Weights of a small GPT-style language model, trained from scratch on English Wikipedia.
Size: width 128, 4 heads of 32, MLP 256 SwiGLU, vocabulary 1024, 2.72M parameters.
Architecture: RMSNorm before each block, rotary positions, no biases in attention or MLP, untied embeddings.
Training: a variant of Adam for these matrices, 4999 steps.
Each number is 128 + 32 x the weight over the matrix's rms, rounded and kept within 0 to 255. Layers, rows and columns count from 0.

# layer 9 MLP gate, 256x128, rms 0.096, rows 153-170, columns 0-127
[[116 134 152 184 166 112 158  84 112 185 119 155 149 141 135 122 118 128 108 124 137  63 196  80  98 137 148 124 154 205 147 115 128 169 146 121 141 145 160 152 183 132 130 112 119 128 157  95 103 145 134 150  87 155 131 110 121 121  76 135 163 145 167 126 137  94 114 136 135 121 151 126 174 117 177 175 116 151 140 113 105 108  98 123  59 149  98 178  99 146 146  78  90 101 175 117 103  93  97  83 174 171 113 160 151 113 109 120  82 159 121 181 108 127  95 152 110 168  72 173 109 140 125 191 196 114 107 180]
 [148 156  93 107 118 145 137 114 139 157 167 132 144  87 113 156 102 123 122 163 158  53 124 129 151 132  63 147  78 119 114 121 123 136 136 184 166 142 142  89 170 127 178 179 120 143 120 121 128 105 181 125  97 129 161 104 184 141 131  87 129 129 104  86  96 116 100  85 127 107 173 136  51 122 120 138 123 129 139 125 125 105 141 177 118 126 157 130 195 147 177 148 117  93 109 119  82 120  83 112 154 145 136 165 114  83 145 164 128 190  92 117  94 113 176 122  89  97 118  94  97 154 153 133 104 109 109 149]
 [110  89 168  95 158  97 133 139 155 129 101 171  86  95 117  85 134 109 133 128  95 133 113  58 143  89  51 125 165 186  82 163 135 170 148 151 116 134 145 129 166 110 111  95 169 153 134 124 101 181 185 110 120  97 160 141 131 119 100 160 107 106 103  65 121  75  75 145  81 131 151 142 118 127 120 125 155 171 169 112 119  99  75 142 112  99 136  98 139 137 163  83 125  71 136 134  74 143 111 135 132 120 127 177 162 191 216 107 145  99 172 100  98 115 120  45 127 149 118  92 155  62 158 135  93  80  94 164]
 [143 149 102 187  91 153 132  46  91 131 143 112 130 108 107 149  95 157 177 122 164 105 153 184 130 151 130 141 175 161 166 166 108 145 126 120 103 133 161  43 148 135 114 169 136 121  95 114 132  99 164 122 141  90 129 145 159 106 117  81 169 119  82 133 145 161  96  83  56 131 172 145  96 182 143  94 119 122 121 134 102 135  89 140 158 155 149 167 137 156 113 155 137 120 107 148 105 145 131  69 106 100 108  94 113 144 122 182 100 186 127 130 150 126 119 179 158 150 125  82 120 143 178 141 112 163  87  66]
 [109 112 141 140 150 100 168 138  86 120 152 124 188  69 111 100  93 119 162 153 115 125  91 126  53 165  96 170  99 145  81  89 111 147  97  95  87 139 225 178 110 127 131 125 145 142 149 135 126 124 105 121 147  82 111 102 210 129  78 118 140 118 100 137 120 152 100 110 137 126 113 175 153 104 167 160 155  87 122  65 144 166 168 144  86  77  48 132  91 150  61  94 124  84  99 191 114 156  83 122 190 110 186 153 102  98 161 105 140  66 152 111 127 116 127 135 186 196  94 132 132  90 162 100 117 121 112 126]
 [140 195 112 126 153 136 143  78  92 146  98 123 114 124 107 163 111 150 143 137 149 119 154  73 195 115 175 151 136  48 115 114  57 182 134 111 147 170 163 110 137 158  98 202 150 128 122 158 118 160 200 143 131  96 130  88 150 177 150 145 118 119 144 137 175 156  75 114  76 137 136 143 131 115 156 143 109 102 159 135 148 162 115 117  35 131 177 193 114 147  60 158  97  62 150 146 147 160 112  92 108 106  81 132 193 128 115  92  94 120 133 103 105  90 110 173 158 140  52  73 102 161 133  96 123  96 136 173]
 [170  66 145 148 112 177 127 115 132 186 137 125 113 129 161 172  71 111 206 144  79 111  96  73  67 115 126 176 168  93  70 137 116 117 132 132 118 114 175 167 176 148  96 124 150 159 132  61 140 131 175 115  80 100 154 142  89 141 120 165 159  95 140  79 124 153 101  79 115  97 106 169 153 116 136 153 172 138 107 176 127 117 149 139 150  66 150 210 151 190 116 203  95  83  86  87 164 105 116 142 147 173 143 119 105 107 174 125 142 127 182 124  85  87  89 146 101 102 168 108 151 138 172 104 123 111 118 154]
 [137  76 133 152 143 115 177  91  66 114 160 117 128 165 150 119 204 175 158  86 114 150 106 150 110 145  81 153 138 174 136 133 143  63 192 106 141 188 138  34 121 151 143  91 137  89  58 160 146 138 103 111 146 108 163  84 160 139 164 104 145 119 141  67 121  97 120 157 164  76 169 119 106 180 153 141 168 147 125 166 126 144 126 168 124 168 131 123 128 124 135 117  80 116 106 161 174 182 170 115 131 160 115  87 150 203 170  96  96 140 138 151 154  66 101 143 136 153 157  79 133 113 132  95  95 101 135 112]
 [113 107 110  98  73 130 115 121 204 132  94 139  69 112  95 116 124 108 114 132 137  69  70 104 174  72 122 107 116 134 146  91 100  51 179  74 133 173 151  83 187 121 153 136 141 112 151 137 146 149 151  90 144 116 142 196 155 166 142 177 191 139 134 123 117 143 125 138  75  93  91 105 140 123 138 144 118 132 115 210 141 141 102 157 119 124  84  67 146 171  98 176 135 104 155 136  83 150 115 172  93 150 158  95 169  88 127 163 144 120 115 158 105  96 150 152  83 117 154  69 206 141 103 167 117 110 154 102]
 [100  79 125 121  97  76 104 126 141 153  91 173 131  84 136 102  79 135 176 156  51 119 133 109 186  92 128 124  83 122 123 103 139 100 125 102 154 133 136 162 149 112 102 173 152 123 105 141  59 113 130 111 169 162 159 167 117  83 103 115 135 148 148 110 104 147 138 128  80 128  85 110 111 145 126 121 132 180 152 125 140  57 154 117 128 154 127 130 129 139 143  64 116 112 175  51 132 100 161  66 174  93 166  90 131 111  79  91 140 147 174 104 104 164 144 138 154 167 122 107 156 127 128 135 154  82  63 145]
 [147 136 110 132 166  97 195 141 157 131 130 157  63  83  86  86 119 152 149 138 142 164 114 128 153 116 114 148 113 133 149 126 186 104 150 172 139 124 153 111 163 129 142 168 144 118 129 142 152 132 126  96 133 135 138 167 106 122 133 144  74 129 128 106 190 154 151  37 103 130 155 159 162 130 133 171 149 182 173 154 150 156 109 120  92  77  70  78 163 132  39 156 104  59 122 113 137 117 124  29 134 190  97  82 122 132 146 134 157 113 137 125 118 128  83 139  70 172 115  95 122 136 148 122 148  87  99 145]
 [154 124 160 122 157 112 137 117 135 138 104 137 183 184 164 118 133  97 123 117  97 111 153 163  92 126 112 106 134 169 155 102 129 185  64 167 132 116 141 130 136 166 186 165 177 163 150 215  98  86 113 139 141 104 143 162 171  78  90 141 124 147 104 137 126 136 156 111 103 156  68 155 155  90  99 120 160 132 180 112 130  89 154  95 120 151 161 154 156 172 128  99  90 121  93 124 151 158  62  93 191  77 140 111 167 201  79 113 122 122 146 132 137 140 122  90 152  97 127 144 165 222  97 149 122  90 161 146]
 [110 150  84 175  47 118 138  93  96 119 174 125 106 220 168 151 119 129  92 168  70 137 125 130 157 112 164 100 112 158 149 115 196 133 164 114 139 184 171 114 173  96 159 139 105 108 135 138 103 166 118 145 134 103  72 115 148 139 149 105 140 125 115 116  89 124  86  76 165 103 122 152  76 150 100 155 114 174 130 119  43 119 136 102 119 148 148 117 167 109  83 128 120 115 148 143 156  83 151 116 127 158 132 159 136 100 175 137 107  84 191 130 106 153 150 117 143 148 125 130 143  94 157 111 131  97 100  75]
 [ 77 111  98 127  90 150 181 163 119 145  96 116 146 137 143 154  89 137 116 148 107 155 133  63 163  63 146 138 160  97 149  84 108 138 129 113 167 142 167 110 101 154 137 120 156  80 102 132 117 161 138 166 124 115  83 184 149 109 142 146 175 159  87  96  57 164 147 111 134 113 111 127 167 167 122 178 148 141  86 126  78  95 116 127  91 139 136 134 127  70 110 165 158  97  96  92 135 150  74 170 179 153 170 101 114 101 152 130 121 151 107 106 104 114 122 141 115 161 155  99 160  98 110 153 104 148 145 192]
 [123 129 114 155  91 120 165 137 142 162 184 155 177 164 155  26 168 125 154 146 127 130 130 174 123 131  93 148 131 120 152 168 144 125 187 131 173 122 139 102 139 105 174 193 128 157 122 135  85 109 120 148 128 133 124 121 182 120  95 127 132  57 130 203 119 176 125  93 167 106 142  84 179  68 112 158  94 163 126 142 101 143 153 136 145 139 124 155 129 112 111 170 143 103 184 119 134 134 135 198 132 129 119 119 151 142  79 140 137 117 122 150  97 144 190 152  94  78 182 133  76 162 110 179 144 114  84  93]
 [ 97 130  89 113  92  98 174 133 106 129 153 162 153 151 119  93 141 118 143 156  49 128 186  91 123 158 134 176  59 127 100  84  66 140 118 143 153 120 137 132 100 124 167 112 180 129 136 143  99 150 131 133 149  85 176 111 163 190 165 143 163  81 122 133  97 120 140  95 121  92  97 114 180 147 130 112  56 211 114 104 135  68 178 117 129 184  90 114 157 124 119 168 193  87 143 143 111 139  72 148 140 120 107  95 110 119 175 123  98 143 117 142  60 171 139 114 141 122 138 152  92 172 163 208  98 111 152 144]
 [ 90 132 129 155 140  44 183 169 126  94 146 144 127 123  90  73 120 106 166 120  88 109 161  70 166 116 137 152 143 128 101  98  99 142 154  95 163 150 195 140 169 104 121  85 146 177  99 179 160 107  65 129 104  99 106 153 167 124 131 102 160 103 103 103 143 100  95 104 175  83  94 144 108 172 190 141 146  95 105 111 132  94 119 137 134  72 156 135 152 153 123 119 178 100 125 171  98 149  97 125  84  95  92 148 128  80 138  87 125  98 153  91 152 149 113 185 116 118 134  94 114 150 150  95 130 127  73  99]
 [172 176 115 165 149 139 149 179 180 153  99 127 121 169 135 114  57 102  95 113 149 136 178  50 126  73  85 124 115 144 145 138 131  81 104  69 159 188 130  60 153 127 126 116  93 126 119 173 115 167 199  98 120  83  81 141 111 138 134 158 121 156 118 160 123 103  72 119 165  95  78 122 111 100 134 139 138 169  70 176  97 152 148 122 104 103 137  80 111 162 118 112  94  63  79 140 202 123  94 147 116  95 192 137 126 133 136 112 125 124 120 158  99 115 101 120 130 127 148 174  86 105 155 146  74  97 112 137]]
# layer 9 MLP up, 256x128, rms 0.0904, rows 153-170, columns 0-127
[[ 89 140 111 139 110 160 109 156 100  30 122 111 105 125  86 146 146 114 143 101 137  76  61 133 143  86 160 128 165 101 136 107 163 137 107 123 114  80 106  96 119 183  97 100  79  30 131 117 162 163 155 148 147  58 163 104 140 100 137 147 145  80  88 116 146 136 121 154 134 114  61 124  41 176 116 113 143 144 124 135  96 164 118 107 103 149 101 105 158  67 103 153 153 120 142 126 179  71 144 128  89 127 106 157 132 157 159  95 125 112 158 117  82 122 189  87 121 183 136 137 121  78 117 107  56 119  88 114]
 [114 158 109 126 127 135 150  91 147 135 154  88 123 152  63 174 127 124 126 161 159  88 151  99 139 125  92 183 170 176 102 101  84 146 132  90 133 144 157 188  99 127 105 199 178 112  97 105 136 140 153 142 113 108  98 157 114 111 119 123 130 145 104  97 115  90 158  96 145  88  92 110 139 116 116  78 100 103 126 187 120 136 165 123 153 146 185 126 145 148 191  99 121  93  70 172  50 106 133 139 130 105 145 140 145 114 125 100 163 197  88 174 105 179 110 141 133 116 116  85  89 157 192 174 117 105 107 165]
 [133  96 129 156  89  61 164  86 116  90 133  76  96 120 102 156 152 134 135 187  71 154 186 105 145 162 119 134 111  95 175 121 115 118 133 141 139 110 136 154  73 196 104  91  98 121 115 113  87 141 146  73 131 156 112 161 123  98  77 158 119 153 146 119 217 131 152 118 137 146 146 146 187  62 101 102  62 161 153 108 116  92  96 150 130 189 128 159 137 173 143 147 160 143 108 121 105 161 173  88 156 125 156 104 164 116  98 108  60 127 126  71 140  77 112 114 125 159 157 101 133 157 142  80  63 126 127 119]
 [172 155 101 148 103 128 102 180  99 130  99 147 211 163 159 128 104 100 130 134 112 122  70 142 110 134 202 129 112 162  97 111 114 150 121 117 131 109 155 107 136 124 148 140  78 146  42  92 134  65 112 134 109  92 118 109 194 152 120  88 116 111 108 110 168 160 101 106  72 117 130 156 105 133 172 165 121 107 187 114 128  99 140 133  79 138 144 117 143 130 106 142 123 125 163 182 119 111  83 159 110 126 104 152  93  96 158 164  93 119 138 105  81 154 136 134 157 203  88 124 159 146 145 112  94 106 159 144]
 [110 164 148 156 137 129  57 141 172  93 100 132 144 141 103 145 132 150 138 119 135 132 143 100 138 109 156 150  72 126 147 120 132 146  98 114 104  80 123 119 184 126 165  66 115 130 207 131 104 147 132 132 153 141  74 136 185  85 105 137 147 151 156 161 160  87 161  95 169 122 118 137 119 157 193 116 123  85 156 143 160 169 118 191 156 129 151  85 103 123 137  70 161 219 195 152 100 118 136 121 112  56  94  79 118 132 130 143 112  67 166 147 163 119 108 108 114 190 142 144 163 199  99 176 168 171 126 146]
 [134 212 144 168 104 160  85  57  81 136  87  61 135 148 114 123  90  99 139  99 191  47 115 155 127  69 153 145 166 132 110 188  65 139  79 137 106 117 163 154 133 161 138 123 129 116 190 133 122 148 146 255 143  86  78 136 115 159 106  93  67  96 120  77  94 169 103  96 116  40 136 149 133 176 164 105 130 151 120 151 135 131  93 101  83 184  90 151  98 134 118 118 127 116  89 106 164 114 131 104 128 108 147 131 172  83 144 161  58 121 133  88 140 114 113 175 110 147  39 118 162 141 142 120 140 118 114 127]
 [103 105 140 113 158 158 103 131 154 186  91  72  97 122 109 113 142  67 191  88 154 149 126 113 112 136 149 176  87  63  93 190  77 121 131  67 113 105 138 195 190 179 123  72 136 192 148 131 145 148 140 144 112  85 150 124 107 145 115 121 138 149 131 101 178 123  60 154 142 101 125 142 176 126 158 150 161 163 202 198 113 122 164 114  50 135 141 164 109 139 141 149 125 117 118 119 196 140 155 154  99 153 122 133 152 182 158  93 106  81 142 159 126  83  82  72 126  82 149 108 169  94 124 116 126 120 121  94]
 [115 122 165 184 136 120 173 149 118 150 106 128 122 164 152 150 177  89 119 139 107 147 135  60  97  73 110 150 118 110 135  87 114  54 117 147 146 108 125 161 105 147 127 144 138 192 168 121 123 182 149  89 119 160 138 190 126 147 111 137  97  82 135 114 140 163  89  62  99 137 100  67  87 135 182 153 126 177 109  87 174  91 165  93 103  72  66 186 112 172 242  86  96 151 130 112 143  95 141 135 119 128 155 127 157 140  93  80 181 167 138  94 134 134 120 128 141 156 120 174 131 148 151 187 112 188 144 155]
 [132 167 133 126 153 112 125  73 112 103 164  77 144 132  21 143 171 229 114 169 159 147 135  85 155 126 119 127 143 149  78 126 157 145 106  99 132 111  92 105 183 121 144 149 166 161 182  63  89 151 125 131 192 134 102 101 130 135 144 127 118 111 143 146 139 108 116 166 101 183 171 113 123 124 105 148 154  52 163  89 130 143 152  54 160 130 125 118 168  75  70 115 163 102 147 132 152 156 119  97 130 124  99  97 132 175  89 116 138  94 127 141 162 185 102 153 172 182 127 140 158 111 131  88 154 109 128 127]
 [120 146 187 141 137  80  86 144  99 119 113 173 134  78 235  78 146  81 155 147 184 144 142  79 134 156 122 120 112 190 137  99 129 180  73 142 155 152 148 127  85 125 117  93  90  56 116  89  92 114 151  85 128 128 215 159 108  92 118  85 123 176 131 126 144 127 141  84 114 126 120 112 180 118 171 146 106 156 174 133 169  75 128  91 105 127 139 147  83 102 105 156 146 107 135 131 150 144 158 153 118 130 124 181 112 227 129 148 128 142 128 129 111 237 136 136 150 109 119 109 108 132 113 121  86 128  99 136]
 [151 138 135 108 125 162 114 105 140 184 125 117 140 104  94 126  82  98 148 126 133  60 118 129 101 188 190 109 166 101 176 123 165 169  90 128 104  96  77 109 114 114 113 136 131  85 147 151 114 195 135 134 117  92  92 119 149 157  99 134 124  87 131 130 125  94 134 101  79  96 182 115  89 189 141 109 169 179 182 125 174 131 147 127  69 113 141  94 114 101  96 115 116 128  85 125 105 147 109  95 131 214  91  99 165 120 144 131 133 165 149 123 112 139  91 137 101 151 167 164  88 136 153 182 142 120 144 156]
 [202 126 153 148 113 146 108 148 186 132  28 139 137 166 174 110 110 181  74 106 149  99 122 111 126 128 141  95 118 102 175 182  87  81 157 113 108 126 111 103 108 168  77 120 129 112 152 136 108 163  87 122 142  71 147 103 156 150 122 145 117 166 138 101 116 149 100 111 167 123 132 122 149 148 158 123 152 167 184 138 127 108 114 111 116 165 142  82  98 130  97 155 161 187 121 119 117 101 117 140  45  62 192 128 163 175 120 126 126 140 128 144  99  73  86 119 153 187 129  93 157  88 150 141 192 114 193 114]
 [162 133 143 133 108 119  83  66 130  87  86 115 106 118 141 151 159 154 136 146 201 165 151 125 138 137 118 106 131 146 117 154 106 112  57 134 183 118 111 136 126 164 102  88 110 123 153 134 143 201 125  88 184 168  87 109 142 170 102 115  73 146  81 133 130 128 119 128 121 154 137 123  89 147  84  97  97 147 122 131 131 122 147 123 208  96 137 154 181 168 118 217 148 180 103 129 188 103 110 158 135  86 146 159 137 108 137 104 147 110 142  77 122 139 178 120 103 109 137 142  71 145 145 145 129 147 145 149]
 [ 98  74 126 128 113 101  66 129 180 136 145 120 120 163 224 144 101  97 110 100 117 121 119 151 125 156 143 154 113 101 170 139 142 175 126 130 131 112 125 119  59 131 154  83 178  89 116 184  99 101  89 136 187 116  98 201 161 194 174 146 177 126  85 134 169 146 125 126 107  86 161  98 121 143 104 125 116 124 160 114 113 131 153 102  74 141 140 126 198 134  97 163 163  72 146 122 147 169  96 148  97 148 209 170  96 158 168 123 140  97 136  81 105 119 139 108 116 162 157  71 120 129 138 158 131 127 167 168]
 [171 133 147 187 122 136 193 141 167 151 191 192 151 100  94 131 106 116 108 132 148 175 137 195  72 142 158 169 121 103 127  96 178 143 131 147 131  95 142 132 122  98 159 133  92  79 151 149  96 165 157 135 104 129 105 161 125 133  64  94 137  89 107 131 116 117  47 116 168  77 141  56 128  46 171 104 182 171 127 102 119 116 161 141 113 124 167 129 164 118 125 138 162 135 128 169 143 158 138 141 100 100 130 152 123 138  94 165 166 165 106 153  58 170 150 118 112  45 159 132  65 113 125  83 168 118 148  90]
 [ 87 130  73  95  95 176 170 142 112 117  80 121 132  65 124 123 153 178 118 122 136 168  83 145  67 157 117 115 118  98 145  78  79  96 154 112 111 141 159 169 163 159 153 161 114 157 195 143 138 158 101 128  60 119 134  92 119 132 114  74 162 117 196 117 175  86 161 168 103  93  72 109 142 126 133 156  92 162 129 107 187 109 129  82  74 135  98 142 173 103 160 146 126 103 116 162 144 107 138 170 124 158 126 126  58 176 106 149 146 172 154  57 155 134 165 120 175 173 120 115 163 148 149 122 155 111 130  73]
 [ 87 131 147 170 121 157 140 167 111  87 186 152 135 131 179 152 148  66 165 176 171 113 188 126  50 121 140 138  79 128 119 154 121 155 118 118 132  68 155 143 128 172 163 131 121  73 134  57 160 128 118  58 142 154 180 116 108 119 114 102 156 131  54 134  98 156 104 104 143 154 133 117 177 114 126  79 112  96  53 173  67 150 101 149 126 127 131 146  88 149 148  90 106 130  99 123 100 182  88 112  98 115 132 168 141  77 172 144 141 168 127 140 107  63 148 103  95 130 140  78  93  95 137 147 152 106 101 168]
 [122 108 135 150  75 108 114 202 132 114 215 126 128  35 152 153  92 143  65 152 131 154 172  59 139 134 145 100  82 107 162 108 133 146 122 110 163 190 161  74 124  89 124  99  95 121 138 122 166  92 133 104 144  96 102 107 103 144 156 151  99 181  88 154 192  56 142  92 170 164 151  84 180 145 136  82  99 105 122 141 105 139 129 161 160 142 128 141 118  99 147 116  87  90 144 115 129 163 129 105 139 101 141 143 133 164 156 163 103 159 112  62 109  64  92 112  88 102 125 139 133 147  75 135 136 133 129 144]]
# layer 9 MLP down (transposed), 256x128, rms 0.0856, rows 153-170, columns 0-127
[[ 76 117 140  80 118 105 117 123  88 127 140 189 131 136 129 118 153 149 198 158 187 135 120 146 167 141 128  92 151  83 122 163 158 177 204  92 158 162 185 104 171 104 177  99 108 145  93 122 161 128 121 121 123 129 161 114  94  61 147 170 111 144 141 140  83 116 120 207 153  70 167 164 114 137 169 152 113 133 118 169 122 114 107 131 142  93 154 174 133  82 172 111 117  97 116 139 162 203 130  66 123 100 113 158  63 100 127 167  96 105 141 121  98 101  93  96 120  85 126 145 128 119 115 107 123 107 119 120]
 [136  99  85 128 126 149 122 101 160 135 109 163 149 192 122 143 136 129 116 113 176 145 116  81 136 136 149 102 143 120 130  70 109 135 149 172 133  88   4  91 120 160  87 160 138 169 143 108  95 151 122 138 154 129 138  55 140  75 186 181 171 100 143  98 140  78  90 171 125 109  92 147 101  62 127 142 107 145 123  84 121 132 164 145 133 117 116  70 154 133 137 185 132 143 129 147 155 177 129 143 126 155 140 161 139 124  96  72 156  97 142  92 122  97 113 126 100 128 166 149 114 138 172 130 167 151 143 148]
 [109 142  93 113 110 156  87 172 173  82 117 150 161 101 120 113 168 157 192 130 125 171  85  65 104  98  92 145 117  97  78 107 136 139 141 114 152 105 135 137 121 162 128 112 157 167 184 216 117 129 105 134  99 129 134 232 108 159 125 151 119 118 120 178 115 145  58 151 146 183 112 146 129 120  62 176 129 130 127 123 149 139 101 147  65 103 106 111 112 114 117 143 124  30 113 103 115 129 134 157 134  81  98  90 173  71 164 150 138 121  94  88 122  89 104 175 148 124 163 121  97 151 164 118 174 142 142 110]
 [137 118  86 175 143 113  88 106 102 186 132 157 116 110 119 167  97 107 160 149 173 142 162 153 103 124 114 198 153 106  90 129  78 126 166 138  60  95  71  68 124  82 149 119  58 172 142 119 119 141 148 121  71 123 131 141 153 101 107 131 164 111  97 154 133 180 144 117  89 132 178 138  77  98 131 120  96 139 113  99 109 159  90 109 147 115 139 120  89 145 139 112 145 160 138 115 159 111 112  88 134 118  84 105 144 108 109 173 100 154 112 114 189 152 181 155  65 117 109 124  89 186  96 106 152 155 132 133]
 [ 56 122 162 171 132 118 134 121 175 110 103 132 139 126 124 131 120 135 135 149 145 145 179  77 129 183 183  85 173 148 111 102 118 132 193 156 183 161 255 114 143 143 166 144 102 124 145  67  99 120 131 115 138 117 129 117 131 153 134 163 183 122 192 182 160 127 122 100 131 137 186 129 165  83 109 119 176 102  85 109 131 130 131 124 172 136 194 118  93 130  89  98  96  90 144 151 130 104 130 158 135 144  83  82 166 155 155 160 155 171 128 132  94 133 175 128 114 147  70 101 131 141 138 114 130 102 180 180]
 [106 120 155 131 142  78 116  89  88 195 119 155 145  57  88 136 108 132 122 114 130 113  83 119 139  49 121 153 137  74  85 141  89  92 132 133  77 116  88 107 176 193 199 117  58 120 106 121 147  93 140 147 121 103 157 120 179 113 117 148 121 146 175 119 102 147 144 118  35  72  99 156 131 187 179 116  98  85  70 117 164 117 123 117 172 191 136 165  92 127  85 193 151 105 174 135 130 166 144  97  58 127 137 155 133 124  96  94 146 124 160 102 140  60 124 181 116 162 110 154 139 165 152 142 160 150 171 145]
 [140 136  85 106 111 137  73 156 155  51 117 142  97  76 164 133 155 113 117 121 136 110 126 167 101  75 147 160 145 117 127 147 133 122 100 120 100 102   0 143 138 120 108 133 106  93 128 128  69 151 123 107 118 160  95 142 128 216  69 144  92 124 138 101  79 169 119 177 172 103 139 130 186 118 163 130 130  75 130 144 122 200 179 120 111 130  95 113  83 111 113 107 167 156 146 138 129 142 118 145 130 101  64  83 127 151  96 149 115  62 108  63 134  93 135 101 119 100 111 169  92 109  94  97 124 116 117 118]
 [176 130 153 136 159 129  58 165 148 112 139 124 200 177 139 100 160  79 123 131 125 129 147  87 137 126 164 111  89 104 186  87 101 140 115 188 172 156 141 101 152 113 143 171  88 114  74 160  93 152  95  74 103 159 115  86 169 175 171 147 144  92  74 147 146  15  90 124 166 122 134 158  89 143 131 140 109 143 124 166 157 211  89 154 139 100 146 138 109 119 139 134 100  54 137 125 113  42  79 153 120 134  99  94 121 130  52 109  79 116  84 146 132  77 109 107 115 101 100 121 164  88 133 140 177  96 141 110]
 [100 131 150  93  68 150  75 167 112  66 133 128 102 152 123 130 169 130 156 106 103 110 148 141 147 144  83  96 153 138  99 138 100  24 165 106 127 151 163 106 114 115 166 142 121 145 156 103 138 142  58 145 109 129 175 136 131 160 121 124  85 143 119 131 179 150 120 168 161 120 112 139 152 109 120  88 171 103 153 168 140  97 125 129 118  82  80  94 134 170 148 141 165 172 112 151 114 136 143 143 147 179 135 141 107 103 152 140 106 148 139 122 142  64 140 110 172  76 234  88 124  74 105  73 186 115  48 131]
 [ 97 112 122 158 120 183 153 143 168 145  79 137 103 166 180 147 130 146 140 113 104 125  75 118 101 124 153 104 143 103 171 170  92 108 114 110 114 149  59 124 150 136 127 114 144 198 143 111  85  75 100  96 173 161 105 119  82  60 116  83  97 109 119 150  44  35 106 136  92 150 165 140 142 207 139  94  90  99 142 166  87 155 159 142 141 149 111 133  97 144  85 121  89 144 194 117 100  99 156 138 106 115 143 134 143 141 156  73 102 124 166 134  86 124 103 190 112 157 121 142 173  97 139 155 105 145 148 123]
 [ 93  73 133 162 140  94 138 115 148 132 129  95 117  68 156 146  53  87 130  91 143 107 149 125  93 189 182 123 113 105 129 138  95  92 113  78 184 133  74 175 119 147 133 139 125  61 102 153 134 121  81  84 131 164 133 128  97 137 122 111 149 192 105 109 156 158 118 135 153 131  60 126 126 104 135 107 126 117 158 163 119 109 144 139 141 157 134 131 121 145 127 156 115 188 130 125 168 132 155 120 130  92 120 129 148  83 120 117 151 153  82  49 113 146 155 123 118 181 144  48  90  64  75 159  97 157 126 142]
 [ 98  97  79 138  80 108 125 121 137  75 170 184 130  93 128 110 140 100  65 115 137 106  98 154  85 107 194 112 111  84 115 173 116 132 137 111 124 149 146 168  78  64 186 140 150 144  99 165 138 135 105 111 120  89 107 168 151  85 134 152 149 180 121 137 145 135 172 146  59  88 138  74 120 119 141 137 159 103 139 119 143 140  87 140 151  58 122 128 144  78 126 176 203  45 122 105 136 139 104  98 139  94 126  91 159 149 125 149 138 126  39 138 222 120 138 124 131 169 130  95 172 139 137  81  40 106  90 119]
 [127 118 139 149 135 138 158 151 119 149 146 105 103 118  74 143  85 154 146 115 168 111  94 194 118  93 121  71 105 179 105 145  70 191 166  93 106 103 220 180 126 172  94 117 102 132 162 171 115 119 162 100 180 167 123 106 121 115 101 124 111 141 124 134 151 160 154 131  75 184  94 121 109 110 110 105 101 159 180 104  94 132 161 158 102 156 136  94 123 131 102 144 161  90 124 153 161 108 125  64 123 123 141  71 127 133  58  93 153 193  62 152  99 103 138 154 155 152 162 107 138 146 136 149  85 171 141 143]
 [187 159 144 130 152 100 123 130 186  82 160 101 122 151 146 149 145 190 127 152  98 117 108 152 107 169 103 154 164 122  95 144 131 133  87  80 101 126   0  89 134 116  61  90 148 123 192 111 124 124 151 116 100 163 135 148 166 138  91 127 135 203 129 144 112  95 129 153 153 155 158 104 146 152  76 128 117  73 167 104 125 176 112 154  52 171 135 107 150 142 116 143 108 159 121 114 142 139 115 117 107 107 127  77 151  78 137  92 143 153 134 139  81 167 142 126 104 164 110 157 175 145 138 122 106 149 121 143]
 [108  93 136 116 115 131  94 157 136 122 117 128 144  81 117  49  70 143 142 131 146 163 136 102 129 143 127  83 126 154  91  90 149 136 159 139 123 101  99 120 162 124 177  84  91 115 194 150 111 146 114 107 175 134 124 110 117 138 102  80 141  66 169 107 146 170 169 147 156 211 160 118 138 140 120 142 101 115 115 103 106  56  70 124 139 140 207 174 101 202 141 152 132 135 135 136 153  93 115 161 140  86 136 161 144  95 135  99 182  98 201 117 109 128 108 124 174 180 112 202 104  93 143 159 134 219 144 112]
 [ 90 178 164 188 111 125  87  63 137 121 131 128 149 152 218 144 122 147 103 113 178 133 178 129 126 170  94  77 115 139  95 140  75 130 157 149 142 175  46  84 101 110 147 107  94 145 108 141 109 147 129  84 101 172 116 135 152  84 132 107 113 126 163 107 168 194 185 110 174 156 124 113 136 121 165 128 159 146 117 208  97 150 128 128 114  54  92 138  90 125 127 140  74 118 152 144 144  88 203 117 145 128 117 141 111 154  77 150 109 169 124  95  93 120  62  68 113 100 119 177 128 108 124  78 136 131 129 104]
 [160 160 146 134  98 117 109 101 173 139 154 120 201  93 136  49  98 127 126 110 145 148 160 158 150 110 101 177  93 133  85 137 117 136 113 144 149 170 141 142 178 114 134  60 119 135 163 132 180  93 124  99  96  86 149 152 175  81 142 134  96 175 155 124 132 134 195 141  65 144 113  80 106  47 152  58 121 151 106 158 149 115  72 139 173 138  68  95 181 180 165 158 132 154 116 152  84 138 124 159 151 112 125 143 195 115 124 156  98 145 147 141 136 180 149 141 132 173 127 116 119  86 132 123 121 171 109 115]
 [122  99  95 112  84 194 170 125 108 143  91 151 117 154 163 166 148 134  97 154 116 119 181  99  98 157 143 182 125  68  73 187 161 154 149 129 131 106  84 125  92 124 123 161  93 105 141 137 132  45 101 164 123  93 112 101 132 114 104  89  85 124 153 140 105 119 123 164 100 169  83 107 126  94  97  73 161 146 100 108 206 129 126 178 118  92 111 111 123 143 147 161 157  98 198 147 119 149  96 143 140 164 127  51 123 162  74 169 120 175  80 116 117 206 111 137 127 175  49 140  95 116  84 142 112 149 169 110]]